Weights of a small GPT-style language model, trained from scratch on English Wikipedia.
Size: 10 layers, 2 heads of 64, MLP 512 SwiGLU, 4.74M parameters.
Each number is 50 + 10 x the weight over its row's rms, rounded and kept within 0 to 99. Layers, rows and columns count from 0. The size before them is the row's rms in percent of the matrix's.

# up: layer 5 MLP up, 512x128, rms 0.551, rows 421-451, columns 96-127
# down: layer 5 MLP down (transposed), 512x128, rms 0.177, rows 421-451, columns 96-127
# gate: layer 5 MLP gate, 512x128, rms 0.513, rows 422-452, columns 96-127
up421 099:56 42 53 60 42 53 64 45 55 48 48 49 60 23 47 61 41 45 49 28 38 70 48 54 33 44 63 69 51 56 63 68
down421 099:59 49 47 39 48 59 58 47 37 42 41 56 41 60 59 48 39 51 62 36 47 52 51 47 39 60 47 37 41 31 53 59
gate422 105:35 54 57 56 43 41 40 39 39 53 53 48 32 55 46 38 54 66 41 37 45 50 54 59 42 56 27 66 32 51 41 62
up422 110:40 51 70 71 43 67 35 47 51 37 42 64 31 48 46 51 61 56 46 43 68 49 58 47 36 42 35 56 52 56 42 60
down422 105:53 55 43 53 41 50 35 45 39 49 52 59 37 55 29 26 45 46 38 41 59 58 53 53 47 52 37 43 41 58 54 43
gate423 092:42 47 60 48 20 54 43 32 65 41 44 67 47 54 51 59 57 43 50 51 44 71 42 53 63 68 43 51 49 54 36 61
up423 097:47 44 41 39 52 57 64 48 47 56 46 69 53 61 52 40 48 29 44 48 52 52 55 49 50 59 34 53 34 58 58 57
down423 096:65 48 45 58 36 59 77 48 47 48 62 47 58 56 49 52 55 48 41 43 47 70 44 47 50 58 36 47 37 69 37 30
gate424 103:51 36 44 30 50 61 47 39 39 37 58 42 57 57 43 40 60 64 58 35 52 42 35 53 37 65 55 59 42 35 48 48
up424 094:25 34 37 59 48 32 39 52 40 58 40 58 50 62 53 32 43 66 57 46 55 67 37 67 32 30 65 57 36 50 39 40
down424 098:66 45 55 60 58 49 43 54 53 64 49 66 33 47 44 61 42 68 56 31 33 58 47 64 35 58 52 53 36 49 43 35
gate425 099:55 47 43 64 39 23 40 50 48 17 62 60 40 52 44 56 48 47 45 57 44 39 49 53 41 62 40 61 43 45 40 45
up425 106:34 54 51 37 65 45 57 55 39 33 38 46 57 45 56 43 59 51 54 45 46 49 58 53 62 49 60 38 52 76 61 45
down425 103:52 51 37 51 60 29 47 59 31 37 42 53 46 68 58 45 59 54 54 43 57 53 41 53 56 59 44 41 69 49 54 44
gate426 087:64 43 53 51 43 47 41 53 39 36 43 36 36 32 31 43 59 52 55 46 51 68 71 41 53 59 52 47 42 60 65 41
up426 089:46 39 54 62 44 50 48 46 42 53 50 31 58 62 44 57 51 27 50 46 41 65 52 64 52 45 72 52 49 35 61 44
down426 093:51 35 61 39 44 43 45 45 52 52 43 50 53 46 46 40 41 35 62 44 59 62 38 41 41 55 47 47 43 60 40 54
gate427 107:45 67 58 64 56 43 43 57 40 40 49 60 57 49 48 39 48 59 55 49 51 49 59 50 63 67 50 49 42 47 42 53
up427 107:54 55 42 61 67 51 53 42 63 51 65 61 66 61 34 67 47 44 51 49 41 65 50 45 24 43 58 47 38 53 40 37
down427 102:54 53 39 48 32 40 55 65 36 37 43 67 44 58 41 45 40 48 27 63 51 43 37 58 70 47 45 41 50 59 55 45
gate428 106:46 42 59 58 53 48 61 44 49 56 39 60 44 41 40 68 53 61 41 68 55 44 48 57 44 43 65 45 40 58 25 44
up428 110:51 35 59 43 43 59 38 33 50 57 37 47 41 67 32 48 34 43 35 58 35 56 45 52 54 38 41 44 51 55 43 41
down428 109:55 57 54 57 38 28 49 63 60 40 52 56 34 45 36 66 34 46 48 53 58 55 64 55 44 54 50 36 30 50 61 37
gate429 103:58 51 63 56 48 60 52 69 57 36 66 53 73 59 65 47 47 54 40 40 74 55 48 44 68 50 48 53 64 33 39 42
up429 100:39 52 51 70 53 56 50 62 69 41 58 52 51 47 60 59 64 70 52 54 68 66 56 45 66 59 42 50 60 35 31 28
down429 105:54 53 31 47 63 42 45 68 69 45 76 47 56 53 61 58 51 45 59 61 31 46 38 57 57 42 50 37 64 46 45 52
gate430 103:56 50 37 48 66 38 61 55 42 56 32 46 62 39 45 42 42 46 63 54 53 51 49 43 40 57 54 27 60 46 61 40
up430 100:42 61 73 73 42 54 46 37 66 42 56 66 51 52 45 63 59 43 34 57 44 42 50 45 53 58 42 69 48 44 48 52
down430 097:39 55 60 30 39 37 70 49 57 60 52 40 47 43 75 51 36 40 32 56 52 59 63 56 41 54 44 44 32 57 41 48
gate431 104:48 64 50 52 51 48 83 28 51 50 47 55 50 67 61 50 53 37 31 46 53 51 50 42 65 49 46 47 42 54 40 35
up431 128:56 55 43 38 39 44 64 51 41 32 46 56 44 46 51 49 28 27 52 46 50 41 49 42 44 66 49 62 52 43 53 56
down431 121:46 46 54 60 51 74 40 40 50 61 34 59 46 39 50 43 49 51 68 44 47 29 50 35 53 38 64 48 37 63 55 57
gate432 102:43 27 39 51 43 53 44 49 37 42 50 35 40 56 45 60 55 57 51 62 51 51 35 68 36 61 38 52 49 44 48 42
up432 107:48 48 60 46 52 54 30 43 53 53 49 53 56 63 55 36 40 45 39 32 54 38 45 54 26 62 49 51 47 37 50 37
down432 103:50 45 56 39 57 57 59 42 47 42 53 45 37 61 47 75 62 45 51 59 47 55 57 48 51 47 45 50 57 33 41 53
gate433 096:49 62 20 52 52 36 39 46 54 42 56 48 40 56 48 42 54 28 45 60 65 47 49 67 37 62 74 40 52 44 50 54
up433 099:59 40 61 52 54 53 60 51 48 65 53 43 50 71 35 50 66 54 43 52 44 43 51 68 61 47 40 49 47 48 50 67
down433 101:55 53 67 56 46 49 60 34 53 58 72 41 29 48 43 44 34 49 54 51 44 44 43 34 51 62 50 37 54 46 45 50
gate434 104:51 39 41 49 27 50 40 34 47 47 50 52 59 57 44 38 57 50 60 33 39 54 45 55 45 52 45 60 55 34 53 65
up434 108:70 42 57 35 57 63 56 45 50 47 67 34 47 45 41 59 54 63 67 48 56 37 42 36 61 36 32 57 54 64 66 50
down434 105:44 52 57 59 41 57 36 43 44 68 61 37 49 41 46 50 51 39 48 41 60 60 47 54 61 39 54 48 60 59 39 41
gate435 100:66 50 46 82 34 48 47 40 59 48 50 51 53 31 57 42 45 47 47 49 61 37 52 43 38 67 51 47 37 52 40 59
up435 098:52 48 55 33 52 30 51 44 44 63 41 37 41 44 48 56 49 52 33 41 48 45 54 48 56 69 50 61 40 36 58 62
down435 103:46 46 64 65 37 56 35 48 34 42 59 41 52 41 59 49 48 61 51 64 37 59 53 51 48 64 30 36 46 49 73 56
gate436 103:44 51 55 44 34 55 59 41 61 41 38 45 40 36 48 36 57 30 50 57 67 34 53 56 47 60 47 41 52 46 51 66
up436 095:53 41 59 47 54 50 60 42 44 38 45 48 55 50 48 73 55 42 54 53 68 55 58 46 36 52 55 70 46 63 56 40
down436 096:51 57 28 58 48 40 42 59 42 47 62 50 39 52 63 42 42 46 40 38 59 56 68 52 62 51 32 56 40 47 51 56
gate437 101:38 52 61 44 56 40 51 60 50 62 73 74 56 55 41 45 44 56 43 64 65 71 50 45 67 69 60 58 36 37 45 52
up437 103:60 44 66 38 38 57 45 69 51 35 55 54 47 71 60 50 41 70 48 48 45 47 57 57 42 45 46 65 53 44 53 50
down437 107:49 46 47 38 40 65 50 63 62 43 48 45 50 59 53 53 42 55 41 44 57 64 43 50 48 56 61 54 60 55 45 50
gate438 110:50 51 63 49 56 40 59 53 47 56 53 68 46 44 56 60 64 40 56 64 58 40 45 62 56 51 50 54 51 56 49 51
up438 109:80 59 60 56 47 58 35 57 50 60 56 52 40 48 60 52 46 41 38 61 59 52 60 54 46 44 50 51 41 67 43 36
down438 109:58 62 47 46 36 64 42 61 56 46 49 57 46 52 58 43 43 60 40 52 57 33 65 65 45 54 29 47 35 33 66 49
gate439 108:40 48 39 53 40 57 54 32 47 51 45 50 30 60 65 49 53 54 48 48 59 38 33 54 61 42 49 31 52 35 56 62
up439 108:42 45 50 37 46 49 42 40 33 53 58 57 63 56 62 43 50 62 61 44 43 57 59 48 77 60 52 42 58 59 42 35
down439 103:59 56 59 49 46 61 36 40 47 46 58 46 50 46 47 54 47 33 52 62 52 67 67 62 47 47 58 61 62 61 42 40
gate440 105:42 55 41 34 42 40 30 27 42 45 59 61 45 67 57 47 35 56 62 55 66 54 48 53 48 45 34 49 52 43 40 51
up440 105:57 60 53 34 53 58 54 49 41 54 45 64 42 47 56 57 55 55 46 53 67 64 49 55 55 58 42 47 46 56 58 47
down440 104:47 34 56 65 34 66 68 49 58 55 64 55 59 57 51 51 53 42 57 51 55 61 42 44 51 48 41 59 55 59 66 66
gate441 103:54 62 48 51 32 62 45 60 43 37 43 51 53 43 55 57 73 57 59 42 61 53 71 50 57 68 54 42 35 59 58 68
up441 098:49 43 52 73 38 43 59 51 54 48 41 58 42 58 48 46 63 38 40 63 47 46 35 43 37 39 30 37 59 51 49 60
down441 101:50 37 51 37 51 54 54 52 56 39 42 41 67 61 59 35 49 62 62 46 43 44 59 48 22 54 62 34 50 49 45 45
gate442 091:52 23 52 64 41 49 42 49 57 46 63 47 56 71 55 57 46 62 56 41 51 39 58 54 48 40 52 34 65 59 54 54
up442 094:25 58 73 51 54 50 64 56 45 53 44 34 50 36 37 61 53 49 45 30 47 56 40 50 35 48 55 66 30 29 54 62
down442 089:51 58 55 41 48 47 60 54 49 43 49 60 46 37 53 59 43 51 61 45 52 52 59 53 57 57 46 47 59 65 59 48
gate443 101:69 60 42 61 38 62 54 52 46 45 73 57 47 61 58 71 52 59 51 54 56 28 58 43 43 44 40 47 47 52 39 51
up443 097:66 48 62 44 55 50 45 58 58 67 59 46 57 59 63 44 60 56 42 40 70 45 44 60 55 71 56 57 65 58 52 56
down443 094:58 40 42 45 55 54 36 44 44 47 42 57 50 67 60 51 53 46 42 75 47 46 50 59 35 65 50 45 42 42 50 29
gate444 104:64 39 45 59 42 42 49 47 73 52 49 42 63 61 57 44 46 45 59 48 49 45 60 64 64 49 56 38 45 40 56 54
up444 094:38 51 55 54 52 48 42 56 65 44 54 61 34 58 41 77 58 45 44 55 50 41 68 47 60 43 54 64 50 35 42 58
down444 097:65 50 53 38 45 56 34 54 66 59 47 47 46 61 46 52 45 56 41 57 27 46 54 50 68 36 31 40 43 37 43 50
gate445 097:62 41 47 51 58 39 44 44 56 35 70 39 38 53 43 68 50 46 52 54 47 65 51 47 52 68 51 71 58 52 46 72
up445 093:38 51 50 50 38 61 51 52 47 56 43 75 73 57 58 35 37 44 54 42 64 41 37 34 51 36 60 49 47 43 41 32
down445 097:49 63 39 63 46 71 58 27 37 31 43 55 64 59 61 32 43 47 22 46 48 47 57 53 55 54 57 45 35 55 43 28
gate446 101:45 51 47 46 44 61 46 44 50 44 46 48 61 64 32 61 36 42 47 32 51 50 52 54 50 55 56 52 57 46 58 47
up446 097:48 39 45 51 48 40 30 60 73 46 53 55 47 60 48 54 38 63 81 61 53 47 64 53 55 46 43 38 51 50 44 53
down446 098:54 63 46 44 43 27 55 54 60 56 60 57 51 48 48 51 65 71 58 44 52 54 41 57 56 48 41 52 35 53 57 71
gate447 096:53 66 36 52 36 55 43 62 38 52 36 58 45 67 47 32 37 59 51 41 51 32 44 36 51 70 42 45 39 43 35 39
up447 102:51 52 67 58 48 66 53 46 39 32 53 37 52 46 31 59 41 49 52 44 36 47 55 43 33 35 53 58 53 59 49 46
down447 099:31 37 54 42 51 52 50 41 40 56 57 58 49 51 45 40 40 65 53 41 42 51 61 51 40 48 57 26 40 42 45 46
gate448 104:65 56 54 32 50 51 45 48 42 45 44 52 42 46 50 46 46 49 66 46 37 54 65 35 45 61 56 58 42 47 45 59
up448 101:39 49 64 56 47 37 48 44 44 40 55 70 55 50 73 39 53 56 71 54 54 53 56 51 48 31 37 45 45 59 52 56
down448 106:50 48 55 52 42 55 55 47 52 53 54 49 40 38 52 50 39 58 76 39 44 54 61 45 60 74 61 58 46 56 42 53
gate449 103:47 47 50 25 44 58 57 48 54 39 63 45 60 55 38 48 59 47 53 52 46 60 44 49 53 49 48 59 50 42 45 38
up449 098:53 45 58 63 51 51 50 59 51 65 42 52 47 48 61 53 55 51 47 64 43 56 50 36 55 49 46 42 33 61 61 67
down449 098:40 43 43 42 38 59 47 52 63 35 65 50 70 47 49 50 49 68 41 58 46 54 42 47 43 31 56 58 41 57 41 50
gate450 096:55 29 73 48 50 43 44 57 53 64 56 58 49 53 58 36 64 43 67 41 49 63 50 18 38 54 58 33 42 58 49 47
up450 095:54 70 33 61 36 36 48 61 49 66 41 45 52 46 46 48 54 63 38 67 55 48 48 57 71 61 30 43 34 49 47 55
down450 100:35 48 60 52 26 60 37 53 64 42 48 34 44 40 63 58 58 61 61 65 74 46 54 54 59 44 33 42 44 65 48 48
gate451 097:59 45 51 62 48 39 43 27 53 54 45 58 55 48 53 56 38 42 61 56 56 66 57 54 50 51 42 37 49 78 55 42
up451 091:52 55 38 49 55 45 44 58 62 64 54 48 61 45 45 32 48 60 57 32 56 64 66 48 48 50 56 79 39 57 45 62
down451 096:62 35 50 40 56 62 78 45 49 51 48 28 48 51 51 36 66 62 48 56 53 57 48 55 44 54 51 75 46 53 41 57
gate452 094:41 66 51 47 51 49 40 58 41 49 42 34 39 47 40 50 78 53 50 54 54 71 38 49 54 49 51 76 41 57 30 74